From a checkpoint of a small transformer trained on Wikipedia.
Size: 11 layers, vocabulary 9484.
Architecture: RMSNorm before each block, untied embeddings.
Training: a variant of SOAP for these matrices, 1100M tokens, 4197 steps.
Each number is 500 + 40 x the weight over its row's rms, rounded and kept within 0 to 999. Layers, rows and columns count from 0. Numbers have three digits each. The size before them is the row's rms in percent of the matrix's.

# down: layer 2 MLP down (transposed), 2048x768, rms 0.0838, rows 166-221, columns 640-671
# gate: layer 2 MLP gate, 2048x768, rms 0.0857, rows 167-222, columns 640-671
# up: layer 2 MLP up, 2048x768, rms 0.0863, rows 167-222, columns 640-671
down166 100:509464501506479479443536508542506487433470482572523500527500469524517518471564482494431404594511
gate167 099:475532472497449489552437498556550500492434514427479453553498480558607528507506482472496518544552
up167 097:589476532596463511474528457456542435485466520470418480448503507523467486545429431483449511480536
down167 101:434466527547452514506486588541434557493477472550486545492384572508525457423487503534487484430537
gate168 100:532425554475460504554441524505531484484478499574561506559512499456531466583483508510552525542564
up168 106:535424516502476566494501449427593471520564541514505489516450490507525513535541505463480508476480
down168 102:521473465450472520519509506495489468508561501547497511511496515465626528526471525506476558468582
gate169 104:562520565544532549436494458441490511515536519473467521479460462429526544461443522477517478473518
up169 101:573477509434515550533478476521496456450453472557479523510496516512527509506577479531474535482556
down169 100:493482557525479576450530505571555475513585507536443489548559520442506500490518478484459491590534
gate170 098:482482528462488532497507530603525540515510564458501534534486486479525478485413419517541532455447
up170 099:573465446473475553536434495519454490520426513549482472532487461471510473534518464490457493469485
down170 100:513532456439565456528538472523505576421458542457473515517593564470429526463505520520448458473504
gate171 098:552496525443510480486484503504390474526529498444483502489483463514484460481532515542437545510555
up171 096:501497493502483489459505445524475488506531522525511543459489530525506513579571460507502513534583
down171 100:435514467574506432531536536486495509460444476517474511496444520517472530498511529513485519498451
gate172 100:506480506465478537468485571472500544508475542526508480515468528603517503542454530430497482510524
up172 103:478527453522507508431476558456519424450578503442484478528519543481480513472477447491545525488439
down172 099:524544538515449449519462470478514569452514496464518538477615582486509506460466461536504344504570
gate173 098:494449403567480515513463463462505491500424624523509427560538526543484496527502461525488524481475
up173 093:473529508586491534458472527513447478482431533472470433466535496505445499555471482475457479573419
down173 099:455510551557411499445493559518535545526501472466493481503438477492479467499471506469532484495440
gate174 103:530484492490557455464589571503462545509526475496486466507498502486504512611452561521410476503500
up174 105:552389547495593461452549521480450537529574516421409554478506477508521574507483489436494487532471
down174 101:554487538437549467502466529470524484488516507474440428550512531564506532512494535535527493443460
gate175 099:423590484564497483476512498576554529481527549558527495520493511463529498386531532493456567579492
up175 098:445463581580529496547475522448522554526586557497462458543522399473498581457479481557580470527475
down175 100:521521492490488453554513412514447478476556520493475471510458568496491487482516535495422487489598
gate176 099:439477468455502488534509525430506577416530431538504550545547483519422488499536582477393495458516
up176 100:435535505515446474458442457475456442529542504479524459463613506503603467448537517484507465503538
down176 100:492459500436480519483552536461529506515477484541508530473519518453464532463496527548524590495485
gate177 096:472557535485441506482620579443552555476553533511481524457539505471530476474523511506412458583414
up177 101:525512535534552466423490516488499472533401569531543507522460447567502528539560454511467493515483
down177 098:455520505534435472499503447471479502481493511497519467488494461457489582455452527534528563608466
gate178 099:522497504518443576519517552515517530498553554550484436492535533478536535514502456491519472534504
up178 095:473495454527468509510476473615535500498470485555492468532570514520530561518534531456530528496492
down178 093:501507478558551492556484549469487468513524489443471564473513488479480445475568553537463273502459
gate179 103:440386401567385505472545506494458456460515495457568464537538443550515444504481483517533528508492
up179 099:495433464462486489496479463389488526449449495488500503481568497462558450497580491530579523538505
down179 101:508525458471440477482468501529513460584545526463462484525487521420569524530529474504532385401439
gate180 105:492547411510450513406537445434471506524509558443489552459507538496479498523594519545532499496543
up180 102:495549487451485515501461440535428500492478493544502501520520552509503428471512527508481485485544
down180 102:504535465595516591512507516479503457503479505522508444558522438525499483577535558496543548491500
gate181 102:501543524476433482496546497560457500518464449436476521438494504495434480577478473536527486445533
up181 101:454571420473476511513473475432490531528502589458431517455507485536463468498485435462474476498513
down181 101:460525483437461470602423542489541478533537528513474493532508425527496519532517464544523460453504
gate182 097:411488482519495538520526547484442435544476539492588482523526487547443483538511490461527549541516
up182 100:436468486541469467485536499483523422539500557506555542466474478501481531513468554486522524538514
down182 102:486533552546509499472477551539425485483466487481532549421464480515503461528467475519517452518552
gate183 102:496478493509556476535479505452504525466582581590479476514476520564557516529483451509459472483542
up183 101:504427498503482512527515444538517492454445385595533466477561506540516508478464430501479508428530
down183 100:500524495536475487520518487549437489526530503476494513522545493487486474488494555455525411449466
gate184 102:540467461488531477485521464457572494489477555427457492443533531577507538425506408429443542523472
up184 100:525554472503537530563488511582429552614441482564495466528468523504379540501470536511530516498436
down184 100:530438487510437537500482517538513485515503553517430470559496516485419497559510468487467610403458
gate185 103:503536449524511391504532533628448561526544544516480532506518531574519496542477549470514493494508
up185 104:427550485465454538533609498528523507502484524466581541530555517487415494500549497463448511462490
down185 104:499480484482434456477497491518487499489447471562532492541532572482458461553466496437443514496479
gate186 092:481567542472462482516493503568492493508508560554566467430481496513522562489476550570485553511600
up186 099:494512513559532438482527471425551474535421523405502491529510531595528471525577497555469494457456
down186 101:508491510525522506450481404446445483448519542460520477493544533461508494472546519463440501454517
gate187 101:477447554493514525554478542557501464507505486488560547521510555448532472437497509494483520491494
up187 104:463522450464516578508472486418537501524481547508600481449497456504500489528443563488496505533516
down187 100:520494479502457453399486530530437487522478546438544502489570485481456479526505471426412432498492
gate188 097:445469452515461477489492552455491531480550441535491489480543554520453466503538487458442403458518
up188 103:518509454423539505531528543476515503498543505440459556456462500471443521510454451445515485504598
down188 101:519550492483488508537516483513515560423534427502445535509520540423476455462514525475442413535514
gate189 101:483486484541436442481487461476446535474443552547489514509551542574552453429517536531478476510512
up189 099:591514469533490476489514484610507451483624505547510523488520496571527492464558447502431486502519
down189 101:506546525526505542521467457541451517462529511525498478471552523491542492539539510477524530459538
gate190 099:464497492521486547409527467453467521504503593496494502393528492547497502470512488489522490496451
up190 099:510499478446425414531457419416410479469504534526572480519536514507508456503484579534498516453530
down190 097:451528498538453466500474493493489483515406515483549565543527491525472476477581527387499458497496
gate191 098:457452510503450535517538548486480555525560568477488501599538460502448476477488565566484506451533
up191 100:426409454468491498517460490550494477498517488534513475526480535520452439493486573598480568470491
down191 101:479405473441528504500519485460513594446431565450494491505492453478478482427504521533417437499527
gate192 099:541538488503468491455508497469495527521454487528456493459408548534479464448471541535490591493465
up192 096:543504538482510489604497550467527488556504456474524516500468488493503460518491493516428451541455
down192 097:521468584552516454455452513484485447455452502500485481571465486532573441520506575503602613471510
gate193 103:555476511500516472533536501524504465504462457487538603408484522556497450487466477514473505474525
up193 100:511525470511512493533514439463486477513486497541486597409468494468497474533553551546480499418473
down193 103:419573431562516562449548496492459501519527495512486504420539486483482473593539554505481456508437
gate194 098:528471489526473490547444517482510502457532485471572454542502529457482485506480519470490539599487
up194 095:508494523497470456527547517550459588554462491584481469504483566461565516461515567438431490502486
down194 097:488538478485462453469526526439375491490504513498578526490577547564467555522494564499507461523479
gate195 100:471531432447483485545520535499546473486558429464483454540530507532500537548511473494499517532478
up195 096:516489509532455569540473443535485486433489541525477496483521523503518447501437466451492535517541
down195 099:489414466547502531508503443482481508475482542500478454510436446433552442486552437485531539491480
gate196 095:539504459570530547541498474472486561509522447477529450454497485501497510481479521538499516525496
up196 104:487441540477467509433476537524508549467527532534589522570502487500440421512463535450544510513562
down196 101:512469471516547511497493506505465481505536586438460555498496502464472521493499554528468492532524
gate197 099:432542507486437575551480457523437475534504574518502570439465549491501492585461480467487497536512
up197 099:524583528517582526501500515478476535499574472520430578526467484488455475524394569501500526525520
down197 098:582549496499469458420535531500582514430515504501491578515484495473521483429459539489482408527432
gate198 100:536509512507501480481464450549502429480499487501514539500492493542525502515518413512483494468485
up198 097:547533527458497445529534461440498517496469523487532507479488536457490429524497516459569548518480
down198 101:458424615495467502487512469533435496490528450460506458442556520529531494541487489555457480449545
gate199 099:473508506479525475433481503476501531507574430524484510497490486435505401536480493451434533483461
up199 097:562535565451531465531477510535471519490571509491512613461453497541486492487548494495528480471522
down199 101:507526563464478467481526564516456501511583538513493483475561510527579489510494628460491526424532
gate200 097:490482433594518551492517535549422564542506421454535484425492471541492526513534480482541482545464
up200 098:492547479518483508559540537441500472440470537518491554457457442490444547487527495511554511483441
down200 100:524451494489474432543493501410517527454550574554542539479523494509453488545411600488577420531526
gate201 102:510473526473511449530520485559482546527484514509490593483443488540453554525465512500451492514474
up201 100:543485516465589464527568482489450510542449513533593559530449525503490542490508519429561488451551
down201 103:508550483489523598526480594443571554462421456478506516482531532543533517445493426527530528501483
gate202 096:497471599477503457422498573457508529480469495483545506560470469510482434507484492479543515449448
up202 096:434447521490520591507533500461457461486501526525563507478513474502501495463495474558531521524406
down202 098:514486455536452480505565519465498509551476434412553521463515535436490532501486518487547491569478
gate203 095:562424499444512517520495501436485512521495531547541485500499458514487517450521543536467496534493
up203 097:519435463532482474492485491427547408537460537539585483471567472485456503494441489517465504531541
down203 099:514437454485547547451584485487521464468537565468460518513555489497493573528500520515544424508537
gate204 102:480451516480437566453488457468445467509412453548466476559563399496558446480485544485525452482532
up204 102:424473537477493527533471535527478439542477504510515496440504603508494451526457468514501517510488
down204 096:513466543465447503532445521487552454546453544569547442489482490520494533504455440505542601506458
gate205 102:393376471552493547452520475558537487537497468523415471554499513577513476522519462453447512467491
up205 104:514542541494430427504528500479488541579494562568539452491470586473497557496470486428429504427508
down205 101:458454532471510462444497466469534519546493522440541420534517540482471562480452518470529418488491
gate206 098:532590489477540542420419454510497465549477454548480519521475506475492505518469475509495529535446
up206 099:492500492512392461487505559508464510517521476479556512533458519557488493516437504526484559428496
down206 102:435476568481518509538471483476384526509586499463405497576485538501493549539440585504508396507438
gate207 096:484494471473476487467498574474446464469497538453544530491589519526488520475489535495550529477504
up207 097:498512459523490429417491535602489489535498458519548548569425502469472527473575525451553507446496
down207 097:544595496508535459483512480533482478526517558529518515395489496482500491443553582463533448498523
gate208 102:441539476463547493478494523501470513547437428499525573554447422527497443451430461475481507541478
up208 098:542535477500561508497513561583430532494538516526471472491483486515554512500462507570478531545518
down208 100:510487556464438540449475510505504516491537515446471550474545499479498573482428551474513461525464
gate209 095:471476540459553492522479483454544491479546468556510471490473536474473548583513430481435468584558
up209 098:477508485558486429572510501473514485507567477477522521466513534541479518493531492552492480452471
down209 098:456545481463517498564558538479510462495564536499461487495520547454484569517509527507499483572518
gate210 101:509527503475426480535488450420442537500507430414510576593506569504587558499493456512461508445552
up210 100:445506522483480501542524515450492509473526397494464442501513519542578466522442438535476484428533
down210 104:510460519522564482507468419438421542519516463473501465515468548507446492474459512430456378498473
gate211 101:466464519440471522507506450507473466535559536455516521463562481471504539442486461466537502471499
up211 104:527533510534476526461542523513480480543488510503499468510486514479471562532516528452395518485556
down211 101:419427529486545588555555551494460433506472515550480480525486490470504403401469527514548427510472
gate212 107:478531503556513495504463518425537547453505560502413496470443501527508445552523469480473508547506
up212 104:447413505547467522508472514470470434549504471445590561516454403542440477420476482455527513483535
down212 103:513424481467486479474495477529460508475476483497534566481459432540397467491520476490494448485465
gate213 104:563540526485553486539397489359522491563546534474567556487506511451534466458492481451398445510479
up213 104:525525561489581612470454470521544467503533549500452554536457539549525413542465487508499488514552
down213 095:485414484569498472464436540561459514517594518517523463498488420514420410556470507448481304493499
gate214 094:421530484484526491512526523471502556465473475544478509462554556431554443467480501472462449464504
up214 097:438456499505525425566518529550566554434485495492491512430475516505493472508524527461553543493464
down214 094:483489461527453499496482460409527533466533524481476534495462473469461538561436426450509542454508
gate215 104:465458489490482501514566456459506562492505470559519520518503493517496501596497425429508455464530
up215 104:433506510495530528489500483450566449427474484487445518542526544534483460499576422479465403508530
down215 105:530525562452454477449516484509469508536526536505510478489550482558545494534494567552573511582553
gate216 103:505504547457507440447437448491498495505554486521483525532541499449441493472511464507526522471479
up216 097:512435542462550483535517466545493479514497533561499499537531497559544516481508507481534515541548
down216 098:518481511515516507590494522517480505589474553497517541462522457540442489520495468524491451501494
gate217 100:495442467482548516531523559542521537542533574509513504493527446467507508547543490527547467432474
up217 103:481478522483423492499492524453478510565538510553513526511414496496518539451506505528498563540504
down217 098:550572508404468516513502492553461467508497413503505516467511510437443477448495541450454517503498
gate218 105:466449541463484476528548526490403469422545494525505489482506465566519493465485520513467489473497
up218 100:465519586581534540488498507562543434493524419496528511475499447530454439495475528504511512496513
down218 098:475503569553519526490464511551476537480461458517437426507547466507526435497511604576575564493481
gate219 099:514510482499550447576394526490427506530485437518500534499425465408553502488472520429567513537436
up219 098:531563519571472481433534506531484557485537467516450465460482500459527506490478507487529497471431
down219 097:532534533519595454472460508576481494431442481465579571486503500485432489505464414553539549582506
gate220 099:505493529465470432424502527524562510515496544530505555486534491543509546494489580418438513450401
up220 101:524500513522536468558517447511496435413483506526541497567538488503467506450538467512505495484534
down220 099:468541520493476499486515456479493526502535536414474451500542550535426518501477533426477485499500
gate221 093:592585508474477451549479486452429434486425528407439497565477498488569519480514472505561480514554
up221 095:499512475530455543522471524482502476454453543511496524430575572438495563468464528481516576515499
down221 098:493516491496484454479457452548440518467466472481528487492495465528481480538446486539496457488453
gate222 093:551528496546462459496435482495448511482544611461545453517504485489492525538492499438538530519474
up222 095:503500489476461515522533460513441489515504533511461500473468499466449520428524488515473505499446